config.toml
n_layer = 16
d_model = 320
n_head = 10
n_kv_head = 2
head_dim = 32
d_mlp = 1280
vocab_size = 3895
activation = "squared_relu"
norm = "rmsnorm"
norm_place = "pre"
norm_eps = 1e-05
positions = "rope"
rope_base = 10000.0
rope_fraction = 1.0
qk_norm = true
attn_scale = 0.177
bias = "none"
tie_embeddings = false
parallel_block = false
init = "uniform"
init_std_qkv = 0.0247
init_std_o = 0.0
init_std_up = 0.0247
init_std_down = 0.0
optimizer = "muon_variant"
lr = 0.0204
beta1 = 0.95
weight_decay = 0.02
lr_head = 0.0106
warmup_steps = 80
schedule = "cos"
final_lr_fraction = 0.0
batch_tokens = 262144
seq_len = 256
doc_mask = true
train_tokens = 910400000
steps = 3473
dataset = "wikipedia_en"
Each number is 128 + 32 x the weight over its row's rms, rounded and kept within 0 to 255. Layers, rows and columns count from 0. Numbers have three digits each. The size before them is the row's rms in percent of the matrix's.

# layer 6 MLP down (transposed), 1280x320, rms 0.0443, rows 1140-1246, columns 256-319
100:121075140063116118141156179129143132103085165133127094143123114147114155148095088161074127088076124051143149118081145144105129156074149162120135141120117102112191161151172136181058128204099122
099:138095121143132130120124147114102115088126156129147128131147128148118051138113096152120099161173121174167179110087177153138127105046130123150133126096177095075144192175213121152082076073157117
103:140129169074130120135140107116142089105102026111161080140107076116150134099181087114070125167151144089096108080081126151118152117159151146137166148143179129135094121104158183127128078150085111
095:090137130178110072129144083072142111176147178136155147113052124157136144110108104146114141139105068104117168132149146075113127138160074147142088123133227075122132123137116092072082174135186101
100:106064104157094104104148132122163127188140065142100127119142168142144135145123156114083100113164152086116139080136123178090160134123105133101096134165112113102110194113098120130138159121146134
099:161144143152105149116175081120120172127105183073048137132131133119144119082159085042158099061162088121141094103115162151109164138159193122091107120164149141138107136153105079140076136123136165
098:168084127118182154142131185163164145162183203117131104157182099154065130130109154096171128097117138156186085129153126108122150088138110105085060147114093157090155199089173109111100148169096133
095:148154119154111167188120094139149119099133144146125144170173157077135089193090140034165112137102084152158126054074091139184080129133129082100156114097161088167177173095117115156125105144174203
103:095117047134140160164158157131130182133127159138129136100076192111091153123159138122123123166142084150146207113167102172108165095140132134100132086116157151060134078124105154131126135102095073
102:106140135151140121127169109121148156135120123154154164121106108162117123169153096112113103095099116174154139127152128083119053078147149167061110147100137085101118086147134080145115178118103133
096:108150148093154158109121141181133136097188146082119142098141106120136103130167147182165086175149108112136120162070198110120171110142116178086152097110168116138048119097093149155139112139192141
104:084185088143133125061133129133112096107124110066109154107110101095173152091143136155185172141110121056148160144139110131102123121131133114131126105144151128174157123166122120085130118098136166
103:134057137118106196077093089115128146141096137086099141184158132151130150145143143153093182158084108129158140148092145148107155184123108075150139156184159099131077178115061127152072119153152049
105:055114135181174096148153133116127121097127131111098171093112174123108138195141128130163162185113157113163105138066138108127168143164163100112082177114135161150141184103152171113194116168110113
097:141211136116085095161151093139161084154188144134126150122107145114131130149148124102111133105131192093096149124078088154091106112185057121099160082123108116185128110076123174129180137117110106
094:135103119119168127101093134090100078113231083179074064138191085152157056139158046095085183160105215139142143156135117133146182099171113096120096097141134126126132086116112142093136055101207137
102:097089060129057149106165115088120082122139097073089069134133067152147121141089102122138167087126080080149124114054114125105124112142127079163139071148098102090133125075139110115099207078158120
102:144109078138101093147128158102112129123221089165157123106144088122141106061142170129125117122157158160117090144081119130083172165115113092073104179117160120192140157081118115077096136142082184
095:135135132108135138100176165129122134125181143097072131087093154120147121093138144130134135066137149090153130085135129154150164152153098144163066116152163168209148133138165112160174226134135168
095:191177129104129111163107094101124128125119066112083059128101129072069124154167156130116090196145162156139115199124154156126068098085173104096133112187102126075138142143078171132121163115137114
097:188131132114141164118105114107090112199155140107136156116149149130138162116115094156141133166136097109183076125093122177159140113154087118157165110121139130093158062112136113143083103123135135
100:140122137211112099169141159169136106113106077174150144125135156100123133139092091140160095131119131116146082165150153095142140123090113122138172077141154151068086075100122221131119106121150158
096:136069126136134143108118085115133100087090073191156204110139106135136145187107113180137105093113099121090116089130136095136151138098110053135148078127089085076202139149166133141120126149096174
092:139117104168176141144161119221114109080153175105112192137111146100154076139129051125127132141155131092164107073131132120131108116116057188186158162114125153155173137092104216131121206139116116
100:138111098207183141142123139134149084195161172119152185147158088122086118136137104107161109107052082103127121198132100135088176174062150115155175109094136149092188165178160107142091143124126120
101:158115088112152161154097125116117123154135123114228103093119163117165136139149115127127139123149143071124159156090115196151124124106120135125089118159091119202101124143138160103184138116113168
103:131120139187111067139086195156122162095076117155088127160114077178118178181121129164085108145107107184148131154117069185061100100111111168086129101206067168090147102114111131137133133182163134
096:128067152128164072108150115154150084166095145175052114182105121148154113077083154196112103123164080142134066119155167151077102088103122171071107138142140091133102139105096105098113123172062159
103:186110123138146127160100084090124169109074148158069132137090109093089114174128108191071097185142132098159091124165120166178099119121135096129136192133083128134121111109122116125174166105104070
101:158121107095146172171166201115171133088151083154127140085142050154161169126083137131091118138177145079102116165111181110081202068073109052129109089116080143120158094103058110175104096111151125
103:178119117177131121059144120119096050120134112144139077132124067159161136134073157105062136150084091154154104089143116132151071122169057172077177098169175138167152109158130120117105102125106109
094:166108088168150098057120146108090156156181122188127119145110123167137179088148142175163117168122186134196111117163154092116142121174183109126144109134156069122114118136144092118134129122154142
106:117168178140160157138123103180127109192140153102108207123177190119160171184150179131143084121098091126075134152168096149100094149153109163148084141051115136198129190130114147075102152139108119
102:137181079106179143149132105137166093159097097127115114102133076168121155128100069128146080104072124143142116180139143114086086084105143074133166102179125140111084148067107132101141142160154067
103:134113108112066137093145098106097115151161149097120134098098135118134102148110141149120082148111158096141121123129148112114134143030110067121131172137174132097125143131111172144145082112094123
105:078112140055154094153140023150111065218078143104138087137101137140145095131130124105119123119171173100137145169137099092139134074171055061160118121132114155117107086149120114081147177100171113
099:139109122189093080095159103164098126131131138120128011086210093055114160129141170161070110162152151134189102133207142154101137095078115094098117126113167175097161091098147101175095130141141114
101:174106134121053108157138098109156158155128121133135158172150133113141124145110171068083125112147146081111160133075164138077167172098164107089090123142130139120111103130147157146101070154153159
101:217080062076140141153133134117171043172153115080156115113139167145138105159119165100127154134075117102125214104146112072123111125135116119131055176128132149107148162108139121160130115147167149
097:167130105101124110104130096164119135097158103125138133158136129173097094130154105169070117153140089154180137144107064161135142151168150178175195129170150139105117102189160130126173201103155115
091:123182048096133140102137076086161103128214168079067138124138123105129105147181099118077194158157168157128180152130130170095130107144088130107111080144099159168106108138126126150173119103130110
112:138136107133100161102127087106072105158112122130161125112095136100193117155150160091145109208096110120096074154161158123082099161098198067144160116140097163153077140148115136185122113116151092
097:100152072148150138113160143104139155134114121087098132069163150094111130110182085169116082162128110119149139139159145144187126109155110176080149144106119108155116092103144125187146093121190099
099:095137161099138157112118151119101127167089146125107095173143203153134114162121116146164156113129177126143149113120180138188083165102123140106150181141086074153102122155127079081084122156075145
099:149172103129140089076138097165152126126126162136174127151175155136133125147141074129125142103169117085142162147118156116079128123129109207113107160112132164159119160146103110169112053151171155
100:112078153201166089067085088089131147122167054148143182111142157147105179137064112146072088137215091177094119152203189161099070137121138099153138123130185095130143114120120170135097161197195116
095:113086178125104101157174129092156156170134159150129140108132088167115131096139132110143155086110178079109147128181170112105103110102103136071171075116110110129154158128121104110146134115149167
100:113146162124144150091167134109129083086134056190073110124112122071155187122139123126158113123111141102111157162126032144138156124104103156105115134134179159108111142071168129153163101134078048
097:178152129147157166092163135157091113123104147098094142191054149092120168139108106177121083095188124131139066146147165115164084078100143163132058130137084056131155122097160149109165053103129102
101:141126112130084159100073169156156162188182193142137116136130135155136142109101114095135129139163188136110075096140191148130134093119082187094152093121141165107141130067104079131120122136115166
098:100121149141143111159115146140074158136122093121144144178122088161118069076205108133133076133206142076116161115043155130113140109142079096064157040151118094133102092152133155101141108117115148
099:099124102096099113118111100072101113107149177147159137170101169124143105164081072141113132154074077140148106137099115111161172125040111133116136147135129108173144107124174166091089180153147073
102:149164108155161097115126098112195123145182144120183155084083153115139162175144104165136137121164100071109081173123065165148170132081099092145135124152056117134113132205092159096122144110138158
100:122116144188199199096103097109147159149132070132096162131114094073142164151149148158124117148132147136119162132143158133188182128113115084096037078095152104141088147182149163138099128190166159
105:175116121176123101209147160107145139116109176144086123148086114104170061189133148134109113119172134153172214162142148153108113143142142127187125133116169111088100147109145197160095119138155097
105:199064119118105128116105070127134145154125138141164102077051094154171106102054116122150073101076101069166094117101173161156101179180138104133135117123071127114134099154142160156111127111142133
096:113110143112167152131180130112064157153125114109120117105201161082051092141135139130082133119137103139072209121149074178094145141166110135150064152144093065132105084135147161122067095103147163
100:109143135145153107115096160111071105115132183127170145182144160137103121130127124222123142181184168176164204111171119111129136096109154107136128146144091105199132088121201099114100190090137085
102:097090196161150139155118118106086118120114172134075151151106095151163120142118157176100121121140160115134146115105115154127174080161127170199163093114114115062169068189133097121128119176139108
101:122119129155138131123143192149082122140123111130134099151124179138166081110094135162142152106062088165183088133098093130122104100181090186128126127169164144176165166113123089144176110097169187
099:143187137104164075071057087080086158169179189138087090120100099148111126141086195111142115106062090111112196125136130158136117153160186147141092140184181085141151132202153111155073108109154097
104:086093132104110119101185144143109136108077114066093099121123103143116062144136180103045107144172115156227072153118127174059111097099081142196135112149152138140110124116088095164104106121057165
101:104145086143124176132115123158115115077123090114179097111186134069149102127170102100165154159126162108134152139156052114110144110157134124141124161098111113173153113161190080118145088100145190
103:149133127101121140105130108138188109191086092125156123121150175153184134132094181092123112135147197143188077158174147104116164080150126209148137079109133083109100081083064099131128141124160137
093:167096144114152099134132135126122123094136126133043142171109124123162093139132145160134099109133176099187102125154159152198144183189191156125220093206150116102155125081136095144158188125133106
099:143200116137144143120131146088108139121085097102184097072142136136085168140110169123149078126160136084105163125099151152101106180145196128087163129105122152193193128165102107143145082173139227
101:115182121056142064139094103183105115053123152183102090146091154169192150057128116157142062165208106093121094088140178120130074094139107202076153138151145070145170196143085144108164111134131142
095:111093071096132078154138141133156135081136080102132109167125154062162150130131114190101108100182137145160112200158111143129118122124103092131136108139085170209129137158095126164135105128143109
103:179138170140117123094103190116199160117197111158133197062155077122114158152104149101156082123148122150139129122180126110139154121065203129141072106125098121074113136173101116101145176110135110
100:124118104116125136121110171117079172090137127112114135047145068118096148131169144165066129203179118128110171122117154099164082135080134113148147157148106127180121083204128206184146146018198142
095:145145118128128107125084101138168165134123151129155141140174142096133097139137101101101164144153162118074112153113164114133057142075134176113112155095164132117162098115158131131180182113173136
096:150115130130105119154117152110133048086151081163152111136142128118189106114142152081099132165189232141097150128137077111165114113185161091172156101088098140092172091102126123122149093049106142
102:107118113112129148128120109175116143114128131081139111160131139111108098097090110115131159121087117139113073135166158147159099112108104134147148077129138100093118133216114118115163000089095115
099:077087135160121140154097164112160138070109152135110158140138161146125161087121142130145142041097138137142081162127155140074124091080136133060165099129115104161184133128085125142116113187127117
102:123105139157126172130187175186130147104106173103115140132116173086125092100125175165132142092084137112143142144168122087106133113145073101143109098136178127158106203124119094216136124085134194
093:106139127057129121152134110125117180071120079223072125146141137149144079127144121096138134059206089143127143221150077166140176129101100197134194114134106059098123122154154206105115165151143108
100:119169171138116168169169111112138136155133153169142092115118133119155099136131175088113130175129187150114104127113163095148109136181090144132142115154170131127119137145132169085149150086171136
103:127156090164166149127104146151163110179181173115141080152082108039092170138133185123153098170168144094116109120129189139152135063121107129103105097128163074057117084178074090127085159150150143
100:075069127114132135110095123122079148175143119163207157159076096155102150082178164188089084127092109096104165111103169167086167152149166195111161068121153139158150132129140059119136110114172148
091:143117119086157097120158153136096126119162157121088098092131145110170171143141137111087100120089134062126086159115140148099146105118087125140099136179110074129120099165104176150121112082137176
099:071162114112070105123157163099113120120094101145068168191138137117129153099158087087167141145171093114117121132106054139155149082164104142149096123160104108124110135078078091157136204107141129
086:106160127120143148124154147105189156076160177095155126106230135111095129107101111175126093113135109104088092091148132150116116135151097173094099122143128073141176152105055144097128105103104183
105:111146161168139128102184097133134117153134145116187139076127163107156139080128130104115113176133199111185125122114213211154082181150102182203111123128117151141124192144094150115111091113102149
103:185122140121111153143151125130137129133162155123108025148123107099131147128133101137070099115097099107146202136090083098144165152140138114124111148126155122146193156138058131102165112092104111
095:143139101131107118176132175096097136127097116155075117130108162093095099150100127092149161144092123178122125122155141178159189107125151149170133122156154101114144168099099082102146179191197150
100:096122100160096126046111126139147171105188127092094147184147119120153130146110160120118138145155163115100175130141209059157121100122110157112135157133082112158149142098064136110071179124113121
100:156130122165083150109119107155105143094143129158158143110110168145169116175109084086114120170148172148150113103138183216135144094112117111098132215151126145202133169130148111147155138135144162
105:134119177185116108176140172075091137152153165166190207103094086141106115126096149144105112093084099090140162109161157131120139121137157131147107196104154116106125141153154152137137148108103133
102:102118102140140175176189171158171160169178164133163132167124128157182117124079070146178161129071158074113109185135111147111153110181143137148150146107097095192103111071119172127064129127138096
104:108081134162116118054127167084092129062088116142103180132118143129143095156111135125141101117079094160113116107114167096105175125174113130130150122100075097077138145103108124116124109117149152
102:099103075104136131169173134142163118088123124110116128123085121136115127144050090137107166090179127162141140153146168156100150131114082125137132144062150154082180090179148100171176115121164087
099:146119107136174124104113108138152167165172158118095167107142135155154078106178127123115064150102119080151171118152103174064120110134107173114128063151171099127121097166178149204116055111179141
095:140153130100113054154139189184122127147170160131138163158100152163110098123123099117095163121176109146087138132169110133120136074102067166096099210205140120174120090123116099105120125142102181
100:060173168131130178051138123108164131149159130054144180105196171178119103100141090112035112131110146074105131135112121140147145198140180148162196146060137116160113186078105119126127170124099130
101:098126168122129130164122131088136147090141100155073124131097141165170068193155105109119082131058075153133167066142176157102173153164143146131108110156152093131143149021155090117167155047061152
103:145104161132153155105121165183088150130100108141072061113089122154155181139095123101121148092107176122170073149166109121166123109173135087127152088127130136150177123130096125077147110161144154
107:124114076114055133114142093143138175148176176117176155141127179107149170068156153120095099185156141128157134147103128162104156072171134135200150122090089121144142146135069157120141134127073133
101:112133157203099148103078125109148119163140080125097123138157141160066075126130163134146171055115111073125190110103169115086130124157112150114138144140043070119128124061161106161151120168147077
099:112183161089138139106105101120183142149160099094142115090130165110137163118112159140172134189130123124111189134149144141161085145137079175126112144156126092141178220095156015096162103091188157
098:154097196112124152156116084157122131072114105126125102139090132095080189120120111110130084154155112135130107149136180129113102186077161133134083169123176156117133141147141136108137122162096152
098:178135143056129147118200084080196160105209149097112128163108129166115098131160141071090134082145138045124150162188101048139111124149131154152121128133142203138124109117071053160155112106124131
098:131144080202104099129169099083100098115169118153104155197146118170120073120154106089098142146154168151122119090128134098097068101063143153108193126138142118153121104034091202155114084109167127
105:150145204136095186098110077131172148123115107128172166102139195091157100154119174133104113119145058150105098129120102077102118108163127095117097159095172074149182158132121160158145162156134120
097:112150160127093135149106149104168148124110182096093101128119139127122157119107129148124108121148159111131095113127138167128096129129070166166152081074084133103106095126082187074178076174159126
098:153095154164072166150137094075120133119164137049087130110154111104086043177133091098140142129167077141087099147128184114103160196040173147136165086141091113142098107177108099104121139092107074
099:191126082201120168132124092188143081101124107088157089133094178180104150172152116101121146162113183140087159143168076112091182091119165186062110120111114136114137171151125096118136149090140132
106:101150127144167137075132180124115065145171123104154110126087119164121142141211146083131162114147097105126094186104083119108078143130114094092130157138167147131133124114143092090046146147109104
# layer 6 MLP up, 1280x320, rms 0.182, rows 1141-1247, columns 256-319
097:071130099137228086144111130113142079143103102102145111185163150120093192153111136127169150161065111140190122112102155100106192096172122175123154096160128132139185073065082147119098096147130078
102:173151200120171090115103095132175153135114098132130190079227023135117112141084055146130141082139123159132101131148123135102098102151116128116147126116120101190144179080098128171097104176155172
097:105185110092157118103080135144134137103190101145151131081141128143127068134073096130081115148134141158178109114149105140126160130168154169079163123109159086173126107140105116108126133064129197
096:039086090114122151139154183121153182130120138158134130117169127155101113143142162129149150089107135138128168097136100024103122102132160184098102167134083123102167143147091103081080094151167144
100:133080122143141183133156115145162138125116160122178143177116223054150125128163137091138149124117130080118151083096108124155113109180130244155119093128164199113077135115125148060036107156184186
100:178158132152123156134166156151170060156112162113187127082176125104170137160155141146152122154102168196080153126104109082135113120136145082118145100163159132159199135128186111160142174155070140
096:096084118137148147095119085170183150144108119159089136099083095162147163166171157135140120124158135109153115134139135107043124098076104171161122142123144126070119141081182099124154090134133085
107:149171181151161169093163098113175143105189121108102165088132116164084145122188112148106106135090117129113161164149103125163163112136177153129115094144122197090080112123093165146156133103129145
101:110106098112155107139112179130141115202115108170112106113134177126128116188173110103172184122155091107087111123162109133138099125108107145115132136177117050112125173085125117133103144116113138
098:179049080113113127080173137087098094153153109098132067141069132129116160152103130097090197095124107149164111131185117138113194180135127091137118120104123137182086135074159131105130107105140114
109:093128091171111178155165201137152168127087101157113176178086158137153171142131163100112124135119140081107157136146134099149111108172069100164154083122129134105103091098114140110132165103154131
102:134116126100089160081094160114172131111105164154071104103125093164109121148142122111104149140103153124144120224122086139126169097149151103125058122138112166105129148160088105149095145224128126
102:074131181161113138116209126109161100144104168097116110127079129131158154125137178087089133136091153128115103115188125150088146130165175135095116104083133115162118137146189083121142129128149128
092:110117117160108165118183161127135111118144145128089180145188152137142091079126159096115208151134058160115160164099132118199127136118093094192156109095109123119098078162183156134152051107124106
096:073168117086127193127112097125123138152139120102087139171164157165128129170133114173147126145141136098078090098146118131132127137149112157155153116177129143031195164096112161142110125141169137
099:177138072188063078160207130103159096043085125129175136120127168101114171120093124147129164155104056116108116142134107098104122098114083120132111091112096101087104062126152104134112171118133176
099:095127088142132118158158138152181094135137096089174128125125188046080131101177117121083133090079119101172149129174145171109123117169116114096108163131129145171174170147137131102107139109056151
097:149097111130132154123108124136156147186145103108128069116117136105090190146150106087133119115121165148164103136183136112115134073159171135127164133110135161084153165120205152109180097124170105
097:142204120094152135139104145150142170149118129130102125145114158064095120134125143111123118103147140097138146153181125120237174155111156117081119081151078124173102158130151140100142143090091180
097:117116136135093115138144160125081094151092125155152116117094103145096134074126070116170100118120053110104134089129166110117144115087097132074108113152077143120118160144168118151099118121166089
106:112153150131094152167078156197164170113114075134077189097129078141090084105120149133106099121157133118127079172117047089205122172018185090148114159050127184204171097154123140158141129191076201
093:091118141093140142069199115118155171119097106133146147121094110164169060145150120188156111070086119134086145119127099102200089148152117097075173159149118088120155150128142168190134170164157146
094:061119083121113111136120101080130121115122110059089102101151119090127122135129107136101122135133109146121131193153115145149156145065200157115153073140143168077168163127142060140136161129091143
104:171125084168152165113154058073117101127195121165151085134125145078114123118138123104102139149128102116108119095110108052044126107120202193110101076137156113132133130091149139135153112134146170
102:104168122122086165181131053194123104175057102164113132080124161116089185170085122116131145147115117093158220158101112146136134169137155144160094078143119111158145095107149206078160090074134144
097:118146131173108169184137125134066062132117131122107085157111147090126082126107142117152188098083078032117124127140121165108164104065180126125120164164125157156160063117129068211106142077147117
095:167066131111123119182158137096139145143129134115085128152141133163158109095132069135113107127106149150140095141149137128166117076129175045183100081210158089127104156126094118076133175102166088
103:167134170096157145120161123120129064157122077110091087135153117150109154122093144122091152110099170120125184130097154105126090137111145179202195183116125129143189053089104096088117121138074121
105:109177103103147152145138143107115103121112139154156101097134148176229104124076084110134133123139109092126160109163116145075095117091148161220128084116122065139150088134128119152092146187131170
101:156180123203110138123110122154130132147082119150172084143162133137172181159129135156134117121148166113079165138141136109168109112121068140151159137211123163082168120199160125109118136154110123
092:101119166129066139156096166129162102076131113143116162100154118160148125089080160195111206158126120163102189114116120133132159105134105134170084167161101102134136122196110118091129128170124136
103:161167107151093150127202146079134139124127137160155089153150098082160130221124144065170109126095102152172119118114147151074152153127141154135130120109124221139144096143105158110153073153142135
100:142093125151204074126174157172105108091103102124094088151117098161114141104130148088079106125107097122186138150177098116120157100125097076141147110096150110171191170146168137162105114135121131
100:076151124142150163120106151134135093121063072200153102109151117097101144169131105082127158200129094112135108081148115081134113142126136154100108214071131091095139174112123138131100103109134145
106:097182184161186104142104129163092092183091120142124077195167185135097120136111180140148182143145151107102116099125162106174057156146125148104121115130043125124135125197174068102083128177103136
100:112026067155125104109138120180070169142065145109086090141167139150104142096126122069121133180124111170171115088142101162118098117078085105109108127182153140083137149127172092133060112133138151
103:080165148173131152195153141130101150145174099148101089150163170090103177075144107102174127099128143150190132135134137154157128214163106104162107178133147105180105150102177095160190139157185166
100:138110124121218151118102095125072099115082137112167147100130123142134184058168155141132131107106149100081199133093104162159137174118154144140084154101227073094073118111157145129092149060114165
097:155141160177134127102152209071187144095089081107120141129075091077166156111164135122117192174164139102169108095149124125159131113157154136108147086124157078082093146160145116198060101130128111
092:092130064115127068147121140153114157136106121097164183131141073151116196148145135133041115103105119127100192143117083206126123121113133183141172107130156130171169174196158144177156190073158147
122:155137139136049155133072122081125097116113105073132170123153109108162132132160126102098153140091112151122099066157146161135055132137164103209132116138166150088121138133139120174096124163168155
092:117120079133107129129142135091123162101114101120088096082103131117161168173160134178103126135063100125144112141127102117065113100167144142095139083111108099077145125145094058083106149088200142
099:118145142171099155087113160135198125107115096060218046169142155166092119079144121107113123076157156113129156081151104108127126117102097145096108159118169081111145155174130082135107116133131190
099:147079105171151121116145115131107092137131130149200155108125127118100124121124085110161121072076170109080146111052086140111135160135147126099120193141141140110110133142087128180064138117140170
102:097169200168165128195140146116093164156177081187127133096096138145151102131181102164126184095106171119099140116149067086221177117148117146126145120121155108103147135070144154153157122081205143
093:174101157166084098171193144153141048134128098096102187128097142156099160098178132179140150146097154083128104112100105107094128149097127150179203155140078135065085120121175087233092103168101129
094:125131161135107132110128057156151098116119141136149146140149155105161122088100166163147154109160121131152175110158092138176138067107083143152111142160066169143196151019120134059173244067173158
096:146158150160121149132126095149098152090128102118091051114112119102091146208125171080105089131094145173100167079151093095126202146117127092146096129127085124041111136068141122071087152135166145
098:121090157118132100085139095141075162127153134115117155081123145150112120198135166132159121078154174176071179136100201123171138077089133107028120116158110137064135167101156181170176104104129142
094:142111083140110122082182159128138097110069156074123121077097132113218097099135104088131118159134145167127148109073117123129158118092116122202084081136150111086142148111075083092150107107165174
098:123148135124182196145136074132112131138129071181115099108090133128146094033142115145182188158169091136072156100130096151098121112150146120076073159153161094136144139164069105170134152141145086
102:167085117144117145130070069152119137092139172098150169123135150127154122097150160145080126166138124161106126089102118106117132147121114111146146149176099148110134131049164142159134198179161068
098:113125187143094174182109107144077080106109120125120065074176116188142109178104131142166115144148098143118107104140142100130142109091154162159170133049145099204113125161153168118130169150118129
112:146132121060123129167155178099119139177113162108069118118146083086166098160141212133128080159103098144127191137194095137124104112161138111145134168141077122152080140077134097148091159153115160
103:123127076123098166057108104167113162117074079146070150048103150160107059116124197153129122121146136130183157150097134111157110131132097100167087132135074132065092154111129086111096161134123110
095:142117092215099133109151169143160162120124147130126166126097128134148080115118111151104167172162155084095134081133114105137073125113188101110092203084104141084211140114124096174149146130095140
102:137160100093092127183123132065104089119142083161117119149123118179105109094148130184095107162128154130145128096142110153165088150156170137113215135118136148181109133045188105123120119139166115
105:114111108131127201138110118116154126123057132001141169112206125142121106069138134133106160165099116073132142140159123190105199093130132086122167176121122122106182156122144116168083132149139090
108:150125138112161180107146102164195098129151118093128135135101133162122079107126143141128104146140139111167085093096143200154119104109153144139127086131136133112136133193196102136066169084104057
098:142098112120187141204098104165202154122094092111079140147147148133153107102141106153114127169149119109156144156121189108093173170148122148158146114114107128101161138142195106116117109117132130
102:117134131129134116146187103151155071139128130157110105166175193164096120112126147167091223162137139133171074046083118091118107129092147090162151124087155105113149121107099072157111138045080105
103:135150097074152200103144135129118115164140143135124139181097163209180133135090096089119159150093125158086115098163107088102086151100133119102124116121152100161159194141203065122088131133199125
101:162124206155184133095135137141101114174164118184039140089141130171116186106125154082084144150062121146141130121127141088153163110130089092129150145123136131124182140150082138156092133148100114
097:208118117122104125078088111141098124143170032162123107143154125123108116182109135110173177126114135122133163075081106111153090129131132178125138124168143107022129116120115124078098149152170142
094:140160120102114131086111220116087080156143065160104153133165079142147086124052065117069132145073143099144129135128127116118130136169115126104075115083156123148058105132117159065161108148166124
098:110140129119082100156147170060124093154108103160099129150122120132134058119216174126125154145130115142164122154093212049062112191145126120107150204098212095103135108133163076073126144136125140
089:106113093032136090137128141197108182114171123192083128172086163142114161152123091140113108157111196135196125213108124113144152150190118110152147187126155151156118145155095158124186138104117119
100:159112125068144149139155142149128137093096118166159144177183121148156153056117084114089067157149114112187145126093133089174157142147170144163050141080154163137102125129174121130145111090181138
099:066157147130070099107102073111116177087125102152033146133047134147052121099101129079097151173088153117179151121104131130154128140146105040135155217160131124092188144121135117133152211101200129
105:133187142135083131153086155138129131097163180120180124107091108178168092132200103158140121163184149150175174137142064193176131146163134104095173094135089089172146142104145136149128160101133164
091:103077097084140101165183086106122117161089186103139139128129138162115157121058157131168152117127099134143111110130114117121135139167183098140106101073135158128102090124166128057140189186148124
099:108143100117108028154169158147117090108121123111132093139102113082110077113155171081156138150131165106169120078131116120133149150108173136176108167147126137146146141107120093099135099180149141
102:165150169131130118119154179155112115168160097166143118106142143134150123081098163131146109134135101156198088163115116123166105133136168127159129145096097159139178106114139127164165121106117174
106:140124101133118086155132078158098116075112096090173176092069131136184117187131109162153120163070172058055145162141113128141134135129172179091097145105162153092120140140161138137110129100115099
099:064140088126123159114100084120113125111169109194118061149131148106115115142155134114137100125137133169160099137151086153143131119138103124201164143097124039086105115151092131156112181120113146
099:064118128132149103116112157178193125143111163129141106149110135187077146149120115144101109042147185155107153096115106121122122128136119128140091099111087095140126134147108143196143138164095140
111:137124129102176138167118160138159153139123121088058198137089205148147157160109112134087130155059104134119161135092099164106088097186120173122118031148129137087119127105158139117085185148132163
096:197101142108059161193132176137190064139112142123143148120158156108118129123149132122129162111124120148106175129121098140145128151057094131161126181121204092068093076091099146171065113166132096
088:102136106152153113176124118111134151130159100082091085099128127131130127165145170134114140119157121118186118145033146154075182176144150197133116168106130118125073165115169140124103127171146073
096:150137087110097117111170123133127115105106092076124129129099107154135095149141027165059127108094074103100156104163101120156105155071148157183067146069150085187068116155084108179129143099085135
085:087170144083108141124113171119174178124190153114154148128104094120153126158051124090187167083124142170164070162122139112109150128178124160137118179146099133117155149118138130116151186131063126
108:150082133116170162119134081130146081114140092113162137102115086159136115114147076176106071084160141126132134143126095150140097067169140232149110129077091110152151142077150096114181140190124086
103:182091110149119192105175107110082171112125063141139116082150088101149144123130136090123164130102089106116122135126142177168133110096168150167151094121130159097127110139119115120123166167131122
095:118075056104163201115160107156148149098076098117098102166112139108132110193115167138117103085148107166163060155132102139186158108082154131142146197192136141142134136160154141133121162123092104
101:188124086086117182086103153094118125167177132112109142128172090165150126102125128127095122125129152087110175118112118134126170101108142167106184085150116119212100061035116216152108139238112142
099:145119122144135108124134075152128159178162146109069136112152138137127143084099092104110185120128079100134128114140124153145124102118131101141121205111185121121161136147139085185126144146122111
109:131171154078048158073098124126081115125115112124158154141131070155113110114117050115126187155126109072168121130116150080091162140081183155172131129118086122136174128119150114178115147158094111
101:184134114145120112167130128104118144110135134123135127136140129175164095131209192127128111147189062152173039098076074090122103154162090099113102079141137164114159167118126158182124130168163133
108:089129120152107121087056069090155108081124139148163160082150109118145138096133126227107162122173108152122121187158108105144147151150167122174110125139097123081118110162123109196132100113125185
105:129139145119097094154094109125133107141088095122165133151116155128097193159132099123136137091091151171106162134120140118157091114149107117166135165157134092120147126172147137145180154144138145
098:155145074109063093150088101087117178089221176141135141170172121158162150172216123121142089152044139118113122153116149163140103100111102081171145084096179102120098167137108156145092101161119163
097:176156149096119117181120178147158119123090087180118082115146084130071092156090030185154140066123160175088125093142107142119073154115119136091124156165148153129168118144109100122161103069098146
095:103167154170119121159139153047152054067177177129163159156172125124092143148134093127130158182111127120067180045131128123152105154171161072137120119126119143122112142112103092104095158073125107
097:104141154125111069117148137152122151117146153130146120098157149123123114168131067097178144074191113150085156144117120173106108088119169147087125095093163121128096121103102136163076131035137152
102:116152130093110183135117156095150097114102144072138140127134115127094173139093146133101193147153131200130067148154169044106104116111081097163157096165140153140145193101145170127154093149096095
108:108125150131112100128126095163140098167102184102191142183137168122125173105159078106123131184147135113113097109113130069152116135118122095112107119177103106093113094104126136096114113143120112
105:096115152094165139155138167151127155161083093113105155097114113144152144116125097161171168099185131092097116140176137171146217140114171136161172110134045078089040104137171130160140089096179133
096:079084125140135099091152105128148152151067045159166116152109191114127167127166112128082143121116104145113203078141113109169103092089111093120130120149167071118145017133122184109105135180160149
095:131158137152193154142130106091167105060072126084110119132082123131141109105160077100165195120119151080091165122124112093140075117184140123184104059112155138112133166164167166117219200067155110
103:078079129103140101146143178148094103096158126168138085134167103093116118167140115109105124175119132145146146045098146097142127117126136076142144147141141121120124125172108198101104131109155129
097:110083091116101146143198167097116119140150186102134140158135139112087195133133083103092106126108165163165105149093177158133120139179160173174125109179097151131093097086151103175139115095161100
100:126120181135136173158132083089141108092148108186181050142149104144214064083197158124106133120114138114112137152076164141110180087103122091093137141134184119163204064142105125112058125167145181
091:117123166150108112135127123121086062146131146091183136120176142168057145068136137152126123143059100211108155102144135146146102185130147089096128199065078098106143124200088134100062165150116131
101:179125124163190107160098126140161065120051083147147132146125131096079094099097089143155104139125119133144155125104158076136149093128133154144158153143176170133152129163144086199136089165137095
102:144050108163111094140134149130127114170103124075138104123134149140109083132157115099150129157133175136131157102074150090086146125137171168092118183132148132118132136055095125181122120179139191
105:045139095148108156150063186107087125141074149111105130131088161124086115174144093098098171134124141140093105145138154047162092151180103104137109156071058192069139082140142161141167131114089124
096:119150081128147135206108081102116152086091135165077110157148084168164096097107152125129131092168150101091120090164099114117155083164091126137140111107082138116173093125062147042157158095113135